Each number is 50 + 15 x the weight over its row's rms, rounded and kept within 0 to 99. Layers, rows and columns count from 0. The size before them is the row's rms in percent of the matrix's.

# up: layer 3 MLP up, 256x96, rms 0.149, rows 31-54, columns 0-95
# down: layer 3 MLP down (transposed), 256x96, rms 0.121, rows 31-54, columns 0-95
# gate: layer 3 MLP gate, 256x96, rms 0.155, rows 32-55, columns 0-95
up31 099:60 46 48 57 81 51 18 42 42 66 41 62 14 28 59 57 59 58 30 43 55 71 58 54 47 74 60 30 31 58 73 75 51 40 37 48 38 50 38 39 36 49 24 68 50 27 45 51 42 60 52 52 51 66 58 55 32 70 67 50 39 68 38 67 71 17 21 52 64 35 60 39 08 39 49 45 56 51 45 64 68 18 70 27 34 46 55 51 43 54 51 40 62 47 57 62
down31 097:28 48 44 96 54 33 37 42 45 47 12 65 39 38 53 47 39 43 29 51 37 69 50 56 13 61 62 24 50 47 79 77 61 42 65 41 41 70 50 48 58 40 32 53 61 39 68 75 39 38 74 25 62 67 70 64 56 47 67 36 54 46 37 59 49 43 59 68 45 40 80 39 61 34 63 45 68 48 25 43 58 49 55 49 46 39 69 54 58 66 31 34 71 36 47 36
gate32 085:48 41 47 37 17 78 73 40 43 55 47 51 33 68 50 19 33 50 35 34 50 20 65 41 52 45 69 19 58 48 16 41 46 34 50 53 51 55 69 35 26 45 31 61 71 50 46 59 46 70 28 28 52 72 69 63 54 53 51 34 63 43 39 55 32 63 32 40 61 27 50 45 58 51 59 45 93 35 27 45 45 49 55 58 50 31 49 24 34 41 54 36 67 67 43 67
up32 081:42 26 58 49 08 48 73 52 58 21 42 57 50 56 52 49 58 54 44 34 47 43 56 65 55 48 40 24 35 56 50 41 35 32 55 39 49 59 74 40 55 61 47 52 64 59 25 37 16 79 49 23 47 67 61 62 53 68 70 40 72 43 24 65 67 52 38 48 43 23 01 30 45 30 51 56 47 52 37 57 60 48 67 57 72 37 67 42 67 42 53 32 42 63 67 54
down32 089:45 35 30 72 32 81 62 43 57 54 22 66 67 60 64 62 35 49 53 32 47 34 54 62 41 62 53 47 56 43 16 52 53 54 38 55 32 53 41 58 58 15 54 38 78 51 32 59 62 53 18 22 56 32 43 56 56 51 33 45 41 48 38 38 60 56 51 37 32 16 37 42 68 39 37 40 60 18 37 41 28 62 37 57 34 48 39 34 40 55 24 30 88 53 50 40
gate33 100:80 42 59 56 46 63 50 41 38 59 33 56 63 49 61 42 54 87 45 64 41 23 39 74 73 43 47 49 40 41 53 56 57 59 61 49 78 45 28 46 65 54 26 83 27 52 58 41 79 54 63 43 45 54 61 24 62 26 73 59 49 29 43 45 53 37 37 41 38 36 53 51 52 53 79 24 37 35 65 41 59 26 63 57 41 41 93 26 51 56 55 68 75 57 50 57
up33 112:58 47 37 40 75 48 32 63 56 58 42 51 24 68 33 59 40 48 65 24 53 53 53 52 46 40 79 78 15 61 40 51 53 25 50 35 58 32 44 49 62 49 61 59 55 41 34 31 63 65 61 57 59 25 38 46 55 41 46 63 80 26 55 33 77 37 45 26 73 52 08 54 52 67 76 62 32 74 46 70 45 72 37 61 45 61 61 47 42 57 40 66 70 36 54 38
down33 102:62 43 41 67 45 42 55 18 65 54 52 43 39 46 33 39 35 36 40 40 62 58 26 74 28 75 46 43 40 32 35 64 68 37 26 49 45 83 66 24 28 78 45 64 33 55 47 46 60 55 57 50 86 32 37 38 33 51 46 58 37 43 34 40 50 34 49 27 50 56 31 60 68 72 45 53 69 64 79 54 34 43 70 74 70 60 62 29 44 37 69 38 32 46 51 61
gate34 086:48 43 42 51 43 52 51 46 43 81 40 59 45 72 27 55 61 57 42 61 33 46 72 77 63 34 56 19 50 62 25 52 56 08 24 38 24 55 52 74 39 30 42 42 32 49 38 43 40 49 58 67 22 55 41 82 62 57 29 33 68 15 35 55 35 56 44 33 39 37 24 41 54 48 51 64 55 61 64 55 46 65 55 60 55 66 63 34 55 47 71 51 83 53 51 61
up34 092:58 20 64 35 45 23 78 20 45 71 40 33 62 57 38 42 40 28 43 56 42 44 61 65 60 50 60 52 42 54 37 61 58 42 49 58 72 53 86 79 26 46 59 49 36 22 27 36 56 35 39 67 50 45 48 40 71 30 53 39 55 37 36 62 53 55 59 52 27 64 63 58 65 44 45 51 75 42 66 63 64 70 36 04 31 29 54 63 50 56 38 74 44 45 46 42
down34 091:46 44 49 51 64 27 25 42 45 63 23 40 52 25 49 73 50 41 38 65 65 58 35 50 35 63 77 53 69 58 11 53 68 51 39 47 48 42 54 55 52 34 69 38 51 47 36 74 50 44 35 82 53 48 45 20 51 16 62 23 43 59 46 37 33 42 64 31 42 57 74 56 26 36 43 25 59 07 54 49 47 46 66 61 52 67 48 43 49 59 66 27 29 40 49 55
gate35 087:30 59 26 41 58 50 39 35 58 76 64 54 69 48 40 52 57 60 65 60 50 46 41 90 71 43 45 54 43 32 38 60 40 45 53 81 63 37 61 43 27 43 19 62 52 54 81 61 48 42 66 55 49 53 44 87 33 56 42 28 40 16 54 43 61 42 24 54 52 26 45 42 19 50 45 56 35 63 65 62 70 36 48 28 25 38 58 65 68 67 44 42 57 74 58 44
up35 095:59 62 20 71 31 65 42 59 67 55 44 34 47 51 46 76 53 79 41 56 37 73 46 61 28 61 12 60 61 25 47 62 46 42 33 71 75 54 43 45 59 34 43 60 59 51 54 37 54 66 70 54 45 62 68 40 44 62 71 72 68 53 73 24 60 55 26 42 59 26 25 47 13 56 38 55 40 53 59 68 61 30 48 37 50 36 36 60 59 56 45 37 73 57 73 63
down35 096:47 39 67 38 56 35 81 41 52 33 47 68 61 28 31 38 80 59 59 43 64 35 68 67 55 18 48 09 28 81 59 49 73 42 44 24 75 61 53 52 52 24 46 29 72 45 53 40 64 40 46 38 34 48 62 46 51 38 38 56 50 63 62 47 64 41 23 53 37 46 44 47 83 65 59 56 37 65 55 49 77 45 58 54 48 55 72 48 59 69 83 51 46 45 45 39
gate36 108:30 38 55 65 54 37 63 24 60 80 42 63 50 81 17 80 46 48 36 51 27 35 66 46 51 64 73 90 36 75 30 58 62 37 49 50 40 32 61 57 61 44 56 53 52 73 54 41 49 61 44 43 63 50 42 68 50 49 71 77 32 30 24 39 65 45 69 48 43 56 49 57 48 52 34 47 72 71 47 64 50 46 41 80 55 42 79 54 29 46 41 53 65 70 58 37
up36 101:33 24 60 38 47 75 58 43 59 72 42 33 52 26 49 35 69 55 40 67 71 61 63 45 54 70 59 69 58 56 45 62 53 51 43 46 39 34 81 81 32 44 26 41 27 37 50 45 47 61 22 67 23 40 39 61 71 33 49 64 58 59 42 60 57 57 66 56 66 57 49 41 36 42 31 38 48 62 64 66 34 48 39 35 84 33 20 43 56 60 44 45 51 64 90 30
down36 104:35 65 57 33 51 66 38 52 38 18 64 39 51 45 70 56 66 35 62 64 55 58 53 46 34 55 40 53 36 43 69 45 29 58 30 59 25 56 14 62 40 08 42 42 53 41 65 55 50 43 34 46 41 43 51 40 53 44 55 29 47 38 69 40 57 83 51 74 52 52 78 62 36 49 62 75 30 49 32 54 40 57 73 28 44 51 31 60 78 74 34 15 45 45 40 70
gate37 095:32 57 39 46 47 85 60 41 55 53 76 32 65 41 41 65 60 40 55 57 61 56 31 22 66 50 40 44 61 49 33 63 50 14 47 38 68 83 54 38 43 64 42 45 55 52 76 57 67 51 49 53 53 81 49 52 06 66 48 56 25 43 47 40 57 78 31 54 43 52 38 56 40 58 35 71 38 65 50 39 60 33 66 41 68 68 34 46 62 83 70 57 31 60 27 56
up37 103:67 64 46 48 57 62 66 69 48 45 52 54 46 70 52 39 48 54 61 55 30 53 54 54 78 50 90 37 57 68 28 21 55 44 64 94 48 55 33 64 20 30 39 26 76 57 68 48 57 47 42 42 52 66 62 66 52 48 53 31 52 81 50 49 62 46 52 71 63 43 48 74 53 77 51 79 62 52 41 36 55 62 27 57 53 42 43 57 67 43 56 42 36 17 77 35
down37 097:46 32 50 51 65 74 61 51 43 46 70 60 36 58 41 36 43 35 75 66 49 38 69 65 56 46 78 22 51 50 28 35 55 41 71 72 37 41 29 44 40 22 54 49 39 65 57 47 65 58 34 22 73 69 62 41 73 34 78 54 54 62 69 24 20 45 46 27 50 64 24 31 60 55 50 61 58 50 47 48 76 74 49 57 43 44 66 51 38 35 19 49 28 41 62 41
gate38 088:62 42 48 54 36 40 44 25 67 70 22 56 34 37 40 45 30 62 43 34 97 59 25 63 27 52 27 60 45 59 55 25 59 70 62 42 60 47 31 59 69 22 50 48 44 40 20 27 53 30 57 54 55 45 41 36 36 66 33 40 63 40 52 43 61 39 54 60 54 22 51 41 62 30 40 37 70 35 58 42 74 53 56 63 53 52 36 65 39 53 31 33 38 78 38 77
up38 096:14 42 43 46 48 64 40 66 48 24 47 45 40 78 75 63 30 58 39 60 35 69 73 43 52 75 48 60 44 54 50 52 64 38 40 40 45 48 60 63 47 54 50 55 39 62 44 66 72 55 48 40 41 64 45 68 63 32 75 62 06 65 43 59 68 53 48 65 47 62 53 45 45 96 75 55 46 59 67 50 41 58 39 41 48 36 44 30 23 49 36 82 58 40 32 17
down38 102:40 71 48 50 72 55 70 39 48 21 56 59 96 61 48 46 35 50 48 61 45 35 46 47 48 39 57 67 43 16 77 46 32 36 56 34 73 37 72 49 34 64 44 37 63 39 46 41 46 46 40 53 58 46 43 71 02 52 63 49 45 45 39 56 48 48 47 46 44 90 26 46 43 72 59 81 38 73 45 45 46 27 64 61 69 49 71 37 64 31 47 66 53 38 49 37
gate39 091:49 47 63 60 62 49 28 73 44 36 50 50 61 65 46 54 49 46 54 47 67 64 41 79 50 64 37 54 37 48 48 68 35 54 75 87 64 56 50 09 73 49 49 49 42 70 54 58 54 30 28 69 60 50 50 46 71 16 71 69 51 56 49 57 52 50 54 28 40 39 75 20 65 59 67 59 80 56 36 70 51 15 35 38 43 65 43 61 50 55 76 54 32 37 33 65
up39 087:25 61 46 25 48 44 70 68 43 36 44 80 21 50 55 71 68 61 58 52 35 70 59 64 05 53 57 29 46 62 37 53 49 43 76 65 58 47 39 30 50 49 39 54 40 62 55 52 18 45 57 39 76 68 57 71 44 39 42 72 53 53 68 45 35 36 41 68 41 69 61 37 46 35 33 38 74 40 73 61 29 45 45 75 69 61 50 80 39 54 31 48 40 41 49 65
down39 093:60 59 21 64 47 48 83 73 31 58 53 41 73 60 61 40 52 78 23 59 64 47 75 40 45 33 51 68 44 70 30 40 60 78 58 31 15 41 58 52 60 65 48 22 35 67 61 55 68 48 54 49 47 63 68 54 32 55 50 40 48 35 41 59 57 31 53 70 51 61 32 53 42 41 28 41 57 14 33 66 47 50 22 60 13 27 49 57 65 48 51 59 51 52 39 42
gate40 098:38 47 44 75 37 69 32 43 52 47 56 38 62 44 55 49 77 20 45 12 47 49 17 36 74 66 47 42 47 66 50 41 37 25 18 67 53 54 64 55 12 52 40 58 73 36 67 42 52 40 44 62 43 47 22 75 39 35 37 44 36 45 62 36 50 56 19 50 66 42 55 32 48 44 66 40 50 42 37 46 38 19 83 62 59 53 42 72 51 68 57 62 38 57 54 41
up40 096:46 38 61 56 29 41 41 34 55 53 65 27 48 56 78 51 41 41 55 32 38 54 43 41 68 66 50 38 59 45 27 74 51 88 41 52 55 60 35 66 35 70 67 48 61 38 78 37 40 54 77 48 54 72 40 42 55 48 49 48 61 31 43 83 44 41 45 54 49 47 51 26 36 27 40 19 48 68 56 49 64 26 65 63 40 75 36 26 47 68 87 38 39 60 22 69
down40 096:57 62 61 58 43 51 62 34 36 73 78 39 59 29 54 31 69 29 52 30 45 55 22 50 46 77 41 38 64 34 43 56 67 62 52 49 13 53 62 56 41 44 48 55 41 32 49 52 51 50 53 73 35 32 27 46 28 42 57 45 45 51 51 71 41 65 42 51 58 43 41 54 24 31 53 12 44 65 34 39 33 09 71 39 25 76 62 35 45 58 76 56 45 75 44 51
gate41 100:44 74 69 58 49 36 29 48 50 32 70 69 38 52 43 51 67 65 29 32 63 69 61 34 70 60 86 55 43 56 31 92 28 70 42 76 75 57 58 38 57 56 58 45 30 74 29 63 67 61 30 38 48 55 42 54 49 43 55 30 62 59 41 42 59 56 40 46 71 72 57 58 61 62 62 55 35 33 45 58 60 77 83 62 63 32 57 32 55 52 32 44 39 57 64 67
up41 097:60 73 58 49 48 56 58 52 68 35 72 43 56 43 37 64 57 70 53 15 60 62 58 57 50 68 41 62 40 54 44 80 45 36 35 49 66 38 23 32 52 51 39 42 84 45 42 68 44 65 33 67 45 55 56 41 35 58 57 29 59 71 65 69 65 62 54 39 55 72 73 50 42 57 51 26 26 51 52 56 76 82 53 29 78 27 45 34 40 56 76 60 33 60 29 77
down41 109:45 79 39 38 42 28 55 43 64 38 51 56 50 28 53 47 67 43 68 28 54 61 56 40 52 60 47 54 61 41 45 82 69 42 46 53 15 76 23 19 38 24 53 39 30 76 35 75 59 54 29 64 55 44 56 55 48 67 58 59 46 55 47 42 49 68 40 34 36 67 65 59 65 41 72 73 23 29 59 52 46 61 54 61 53 38 46 50 34 48 38 44 40 41 00 67
gate42 097:69 16 37 53 43 53 42 48 61 43 31 57 67 69 58 53 32 57 19 50 53 45 66 59 60 80 57 64 61 52 52 51 65 27 44 55 32 40 51 47 45 61 43 34 47 50 41 00 33 29 51 33 39 56 33 51 66 41 49 44 55 53 36 81 79 68 46 62 46 66 62 53 61 55 38 51 27 55 19 66 39 54 73 29 67 79 56 49 76 63 49 39 44 40 52 29
up42 098:33 55 41 48 68 52 40 54 46 45 09 40 31 37 34 53 51 68 56 59 43 72 81 56 59 50 54 67 44 70 40 46 42 56 55 41 62 45 54 56 65 32 67 71 59 59 55 45 34 56 46 55 51 70 35 59 49 53 54 72 79 51 61 55 33 55 65 54 60 25 13 63 36 14 55 54 81 53 73 38 21 67 48 64 46 49 40 90 62 31 31 57 51 68 67 63
down42 102:50 66 49 57 54 56 64 30 61 40 41 57 53 67 35 58 53 68 85 65 55 59 47 69 30 63 49 70 25 28 54 40 41 39 36 56 35 29 32 57 53 16 62 61 55 56 33 71 58 37 58 59 56 49 57 39 37 31 30 65 37 34 74 67 42 58 56 50 32 56 28 22 30 21 69 61 64 56 53 59 21 56 47 79 25 42 69 50 65 49 30 43 24 64 50 71
gate43 107:39 40 43 54 32 37 56 52 37 60 55 24 87 33 55 83 61 43 40 70 60 44 37 62 51 51 51 37 52 62 31 31 64 48 65 57 49 72 75 41 51 68 36 35 58 71 53 60 60 35 30 43 51 25 46 60 22 30 47 40 56 50 40 37 55 52 45 83 80 56 67 62 45 52 75 25 35 60 25 41 68 83 37 55 67 46 45 75 51 30 63 50 60 24 39 42
up43 108:51 26 58 56 44 40 64 49 32 81 58 70 40 50 38 53 42 59 38 49 28 54 16 60 55 43 40 53 30 45 66 57 62 44 49 43 72 62 54 37 61 68 09 21 53 73 47 42 54 60 41 50 68 35 37 51 48 44 46 50 68 42 44 48 64 44 19 65 65 46 60 56 32 31 86 32 41 52 16 32 51 67 28 64 69 34 50 39 38 36 47 69 46 27 55 79
down43 102:39 46 49 44 41 29 34 70 35 32 47 19 74 14 65 37 34 51 52 55 49 33 73 52 31 48 47 39 68 42 14 27 50 70 69 56 47 66 57 80 56 53 60 44 50 53 35 52 46 30 27 31 42 55 49 50 26 41 53 56 63 37 59 54 52 60 61 60 75 60 48 67 63 69 50 51 49 62 58 33 50 68 56 51 46 39 40 81 76 28 49 31 93 44 35 39
gate44 096:59 47 32 45 50 53 54 55 60 35 47 44 55 60 49 90 36 28 65 46 38 62 39 37 47 40 50 51 55 70 51 51 44 76 56 44 63 52 43 79 27 76 21 54 54 25 65 29 61 64 47 36 29 58 21 37 42 52 65 24 17 57 51 57 41 41 21 42 48 51 79 36 36 71 47 55 82 38 62 63 57 36 78 37 29 29 51 43 60 31 50 33 48 40 55 38
up44 089:64 48 43 65 65 37 16 44 82 50 26 42 62 50 53 61 28 35 82 39 50 66 70 25 53 64 33 38 55 68 71 44 34 53 47 20 60 94 14 29 31 42 56 28 43 82 41 49 55 32 54 56 45 52 57 66 48 22 50 57 27 62 57 46 39 48 38 49 72 36 44 49 38 64 41 48 49 54 37 46 67 73 64 62 40 60 45 35 62 46 45 43 49 46 49 39
down44 090:49 50 46 52 48 54 22 74 69 44 29 32 25 40 62 76 39 21 59 71 40 52 40 41 37 86 46 56 47 56 47 76 47 38 27 45 66 55 17 68 70 38 43 46 54 51 64 48 43 68 43 50 55 22 68 34 27 63 57 31 34 40 27 61 47 48 22 55 53 51 51 55 27 69 46 35 61 21 68 43 59 60 42 64 47 70 34 66 61 64 40 31 55 61 62 25
gate45 092:58 55 53 41 43 61 64 42 28 55 62 69 52 52 66 82 37 62 43 60 41 62 64 60 48 49 54 25 68 50 55 28 27 33 61 43 85 69 67 47 78 50 48 31 48 60 59 19 52 56 60 68 58 48 55 36 47 43 54 53 48 66 60 64 64 51 53 71 62 57 52 46 75 59 46 47 68 47 18 55 02 53 63 35 77 49 80 77 59 73 48 75 65 63 46 52
up45 097:38 66 48 48 55 39 56 65 31 50 45 76 48 65 49 35 58 49 29 54 45 53 59 54 39 71 64 59 32 58 56 51 63 53 70 48 80 48 32 35 57 66 79 45 63 77 39 40 54 32 35 51 63 52 56 59 65 54 42 56 53 66 70 54 83 29 54 68 54 40 18 29 46 47 68 47 19 81 50 71 40 34 78 25 71 67 40 54 48 91 46 69 56 54 38 37
down45 100:41 38 45 70 28 41 44 66 60 38 45 36 53 75 78 58 54 63 76 63 58 84 63 63 49 43 45 43 64 52 32 16 34 71 65 35 32 37 65 37 37 75 53 45 59 73 42 56 43 55 38 57 47 30 61 41 06 43 76 65 40 43 61 42 70 47 49 81 33 30 46 57 43 73 73 51 48 38 38 48 30 31 58 38 36 40 33 51 27 45 55 64 33 44 59 48
gate46 099:45 38 62 51 26 24 63 67 41 76 58 28 85 34 53 42 39 58 48 68 58 65 53 75 55 20 33 53 70 30 56 52 45 56 69 38 41 85 67 47 57 51 35 35 48 51 57 39 52 50 59 41 38 42 56 47 45 72 18 76 52 57 45 47 59 71 42 28 49 45 47 47 31 59 72 40 47 39 54 69 42 40 73 25 56 63 34 38 62 19 65 67 43 63 59 85
up46 105:61 20 61 66 43 34 29 56 32 43 29 52 70 57 56 51 70 51 55 20 37 47 51 66 64 46 36 39 66 22 58 49 66 43 89 45 69 69 58 41 46 59 70 55 18 51 52 60 56 48 53 46 38 38 61 41 13 52 22 70 58 35 66 76 48 44 38 38 51 22 47 53 25 68 64 30 37 37 50 59 54 67 54 46 23 62 37 38 40 56 70 73 41 39 48 46
down46 099:44 47 60 54 57 66 71 38 71 33 19 81 39 67 56 43 77 47 73 30 38 38 61 46 55 68 34 54 54 63 17 42 72 64 57 37 59 24 59 52 43 23 23 60 43 43 61 60 25 60 69 75 60 67 59 43 55 65 59 39 51 53 33 64 60 56 62 79 69 58 57 68 57 49 45 69 32 63 46 29 69 26 50 59 56 41 55 42 28 76 57 42 64 42 69 41
gate47 099:37 61 56 60 56 50 33 29 53 54 45 59 48 61 45 71 43 89 54 41 22 32 57 45 33 32 44 38 44 39 62 45 59 51 47 44 42 24 46 61 35 62 43 27 50 52 57 32 44 77 32 93 59 38 54 58 51 38 59 49 29 43 25 49 36 37 75 42 80 80 49 34 68 55 17 60 72 37 35 55 58 50 40 67 44 28 36 39 40 27 48 42 63 21 54 60
up47 109:39 37 45 51 33 73 65 34 53 80 54 63 31 61 62 97 76 62 76 31 38 79 62 54 42 49 31 40 41 35 67 52 31 37 62 33 70 65 47 37 55 80 41 38 45 31 45 55 71 60 41 54 55 45 33 59 54 61 62 56 46 43 33 59 45 26 44 25 36 46 46 51 32 47 38 66 62 55 39 66 55 20 41 57 37 36 50 54 44 44 65 66 31 12 39 56
down47 104:52 56 59 30 32 68 44 75 51 52 69 41 63 42 55 64 54 61 37 44 43 53 53 60 37 65 57 53 25 57 87 75 60 24 23 46 60 48 23 32 63 69 61 73 31 52 36 44 71 59 41 36 31 67 59 42 75 52 58 43 63 50 61 50 25 13 57 26 49 36 55 73 26 52 40 33 66 45 57 85 55 35 37 48 47 55 44 56 56 43 67 42 57 15 41 56
gate48 095:66 54 59 43 40 55 46 49 45 53 68 56 62 17 42 52 37 62 67 61 58 52 40 50 65 51 61 67 43 78 09 21 52 82 32 67 36 66 38 58 61 16 67 58 54 53 29 57 50 30 28 67 65 58 32 46 54 56 45 34 57 66 38 30 63 49 57 49 37 33 41 42 38 55 49 52 50 47 56 75 25 54 60 46 51 52 72 15 35 23 75 82 39 49 65 50
up48 097:57 41 65 55 64 68 44 40 57 53 63 49 23 21 67 64 52 72 53 17 68 32 47 59 64 55 42 24 39 63 45 64 49 66 79 60 39 33 56 96 65 49 45 77 54 45 31 24 50 57 28 61 69 43 59 67 75 33 68 64 55 76 34 43 67 48 45 34 57 55 46 56 29 46 44 46 46 48 60 45 53 36 72 44 50 51 59 39 23 51 67 45 74 31 43 73
down48 094:34 16 36 43 53 42 19 75 30 54 32 53 57 74 32 39 39 21 47 74 35 50 69 43 49 55 50 53 71 74 38 54 75 38 37 34 53 43 51 31 50 32 53 32 58 59 31 73 45 45 50 50 33 67 45 22 41 68 25 33 37 49 65 56 47 53 59 42 30 34 69 47 70 49 51 60 67 59 64 66 57 50 43 62 71 70 58 58 70 60 22 67 38 70 78 49
gate49 101:26 41 45 54 23 62 54 39 55 46 54 54 43 64 60 30 64 47 51 62 79 81 42 46 54 79 57 49 54 41 40 28 59 51 39 43 29 87 69 33 12 38 59 40 41 47 46 57 24 29 63 23 42 42 61 61 45 25 20 37 43 53 63 45 41 60 51 63 34 42 66 45 25 41 62 31 47 62 72 74 58 59 67 46 58 57 61 65 56 28 76 54 34 54 31 41
up49 102:57 60 48 53 38 85 38 59 37 87 74 34 45 61 54 65 68 36 56 37 61 27 52 23 38 38 40 63 51 57 49 78 24 48 68 49 48 31 71 49 35 55 24 30 61 51 52 54 35 46 53 62 54 42 48 37 70 22 85 69 56 47 16 62 38 52 64 36 33 49 49 30 38 50 69 54 38 27 47 22 48 67 53 49 72 33 69 54 38 46 58 61 57 51 61 30
down49 104:52 40 32 35 60 35 45 52 44 55 54 43 44 51 48 34 61 48 46 55 75 82 34 46 56 82 37 56 65 43 34 39 47 48 34 46 31 75 65 53 51 54 67 48 30 55 34 46 40 32 38 39 49 58 70 60 59 56 06 25 55 58 73 49 65 35 74 28 47 35 57 53 44 37 69 60 34 33 85 35 33 76 60 39 47 51 73 41 81 52 72 24 55 66 47 27
gate50 093:57 52 45 40 71 64 39 68 76 53 73 69 44 62 13 43 52 56 46 47 23 66 56 68 67 29 25 61 24 65 59 54 63 46 62 65 49 32 50 33 36 58 49 39 64 42 52 54 74 68 43 81 31 72 56 49 43 60 64 60 38 54 78 29 36 23 60 55 71 53 51 52 22 49 33 56 65 79 43 39 69 55 59 66 61 45 36 31 57 29 66 43 39 58 65 32
up50 095:38 62 47 58 68 79 38 52 42 35 54 51 60 68 49 30 55 65 59 47 70 50 23 64 50 45 70 47 57 40 49 81 41 64 57 58 71 56 58 41 50 40 39 37 91 58 63 41 48 42 29 60 72 30 68 17 31 49 66 29 38 45 48 32 77 61 48 41 66 46 34 61 56 18 41 50 26 37 45 62 31 43 71 38 40 60 46 55 29 60 65 45 77 42 51 87
down50 093:54 68 48 46 72 57 57 39 61 49 68 48 56 60 51 42 24 55 61 28 46 75 18 53 61 38 50 85 52 38 50 58 70 36 52 67 88 37 41 59 30 50 65 46 78 66 38 34 55 48 47 72 70 56 53 40 42 48 61 50 31 60 96 22 53 43 45 54 69 67 49 22 47 32 28 46 64 61 42 48 57 54 75 67 29 29 48 46 37 48 50 34 35 43 59 30
gate51 112:39 43 35 68 40 57 65 64 92 69 54 59 51 57 36 40 66 51 42 71 54 58 48 60 72 39 35 38 24 46 45 50 52 40 56 79 51 46 70 26 60 42 40 26 55 47 57 58 57 49 67 61 49 44 18 32 51 61 37 59 41 52 44 46 60 41 14 51 62 65 42 30 61 76 58 53 78 85 41 26 31 43 47 59 62 79 34 56 12 42 67 57 58 36 56 61
up51 110:58 50 53 43 68 60 49 63 40 72 33 43 51 48 40 32 75 47 20 04 28 37 27 52 30 59 68 38 83 53 64 56 47 47 56 59 53 45 50 55 50 46 56 46 70 57 43 59 37 41 35 57 62 54 62 66 33 30 36 35 49 61 32 19 38 46 55 26 57 27 51 56 71 50 55 49 44 56 22 60 30 53 50 53 69 15 88 63 51 24 30 61 53 49 57 66
down51 111:47 45 49 48 33 25 45 41 30 42 73 74 61 40 32 61 27 32 46 49 64 34 51 62 33 63 66 66 68 38 60 62 39 49 70 35 61 47 65 72 43 37 45 46 36 75 64 57 56 47 39 57 44 69 68 55 62 37 42 37 41 49 44 43 49 63 86 34 41 41 97 66 31 27 31 53 76 19 51 37 74 56 49 78 38 33 60 59 44 52 44 41 64 69 63 63
gate52 102:53 44 59 65 66 70 52 47 55 59 47 30 52 72 56 59 47 79 22 46 60 50 50 60 52 54 67 31 73 30 41 73 58 43 55 44 40 59 68 64 53 34 64 46 72 35 77 56 93 45 37 61 41 83 51 35 27 50 77 57 67 29 43 69 31 57 52 36 49 42 79 63 47 47 61 78 46 34 36 43 67 34 65 33 65 43 89 58 46 52 47 66 37 45 47 51
up52 098:64 54 41 57 43 41 42 53 53 51 43 66 64 33 42 32 58 47 86 45 65 75 34 44 65 52 64 77 53 49 74 25 32 59 28 26 63 35 31 34 33 47 20 39 62 57 36 21 44 50 42 72 54 52 31 63 74 37 41 26 76 39 55 49 54 51 49 40 39 64 62 23 24 54 51 50 53 44 36 49 21 57 23 56 19 66 55 62 69 46 53 63 51 42 71 39
down52 101:54 43 67 60 35 33 58 63 51 42 65 38 62 54 44 13 72 49 57 58 46 82 44 37 28 73 60 62 48 52 17 35 34 30 26 50 66 37 73 39 46 59 38 41 33 66 51 35 50 64 33 30 24 46 46 42 40 33 27 33 44 29 26 49 63 74 44 35 38 50 87 27 31 53 52 38 75 54 40 55 47 48 49 56 48 79 64 51 53 50 50 60 36 75 69 51
gate53 101:49 76 74 50 91 60 30 51 32 37 43 60 43 36 53 44 65 72 59 53 59 39 25 39 66 33 64 53 45 66 44 35 36 42 43 66 47 67 49 66 44 39 27 59 35 75 62 79 41 61 19 56 55 66 46 49 53 39 54 53 15 72 49 43 35 53 55 27 39 65 29 63 29 40 63 65 77 46 37 44 42 69 70 67 47 26 45 51 27 54 32 35 58 27 46 43
up53 102:33 51 67 62 41 43 27 71 42 43 38 44 23 57 56 53 56 74 38 51 36 54 28 40 42 54 50 33 44 38 42 32 17 68 47 61 17 28 62 59 47 34 31 72 37 40 37 73 52 59 68 61 46 74 72 37 53 64 46 58 12 62 58 77 45 51 46 30 33 70 43 61 18 45 52 39 37 32 55 43 61 63 53 57 43 39 35 56 20 47 27 45 49 60 56 20
down53 101:56 44 89 38 35 67 21 57 44 66 48 57 22 48 70 46 56 69 48 42 27 50 25 41 28 69 60 34 47 54 60 65 27 63 42 49 42 42 49 50 70 29 69 48 52 53 62 70 50 66 71 58 73 65 43 48 38 55 69 38 29 52 71 66 23 55 48 39 45 54 48 72 34 58 64 28 46 21 65 59 47 55 42 46 45 20 43 77 17 34 30 66 40 61 48 41
gate54 099:62 62 51 49 69 34 41 13 36 41 22 79 62 43 73 27 57 26 53 43 71 55 57 47 34 38 66 46 73 50 29 74 43 28 57 38 55 61 32 30 39 69 62 50 50 67 55 42 57 28 52 63 50 36 59 57 52 38 51 70 32 32 60 58 39 58 37 35 43 49 28 51 32 83 24 42 69 56 29 22 46 38 54 39 72 31 39 53 37 59 37 60 51 71 34 35
up54 100:45 28 58 43 51 65 59 62 40 54 56 42 25 31 28 65 64 43 33 62 54 54 41 60 56 60 80 67 27 41 46 37 44 68 84 56 57 36 50 31 39 04 27 49 59 54 59 41 59 74 45 78 50 70 49 46 43 44 63 26 55 67 30 36 50 42 73 57 70 43 82 61 49 51 66 55 51 38 46 60 39 59 60 52 41 71 53 22 62 39 71 51 22 24 42 33
down54 098:36 37 52 23 79 51 35 64 40 55 41 95 50 55 55 46 75 70 26 83 57 42 68 42 46 49 64 43 58 39 43 63 64 53 50 60 45 57 45 40 37 33 42 49 55 45 81 34 49 51 69 49 66 50 82 54 12 52 67 15 37 46 37 49 59 59 52 45 59 59 49 20 62 45 61 68 51 37 50 45 32 65 59 85 43 68 47 66 49 30 45 61 31 38 54 39
gate55 096:52 56 72 43 79 48 49 44 51 68 60 53 27 51 52 81 48 65 40 66 59 80 32 51 63 55 51 71 22 82 61 45 29 51 31 32 65 20 39 58 38 61 63 46 40 34 17 25 52 33 48 76 58 35 46 55 66 47 44 40 46 63 55 51 54 48 46 41 60 46 85 58 28 61 59 45 41 70 49 68 45 22 67 67 50 36 40 51 42 72 41 27 48 60 54 21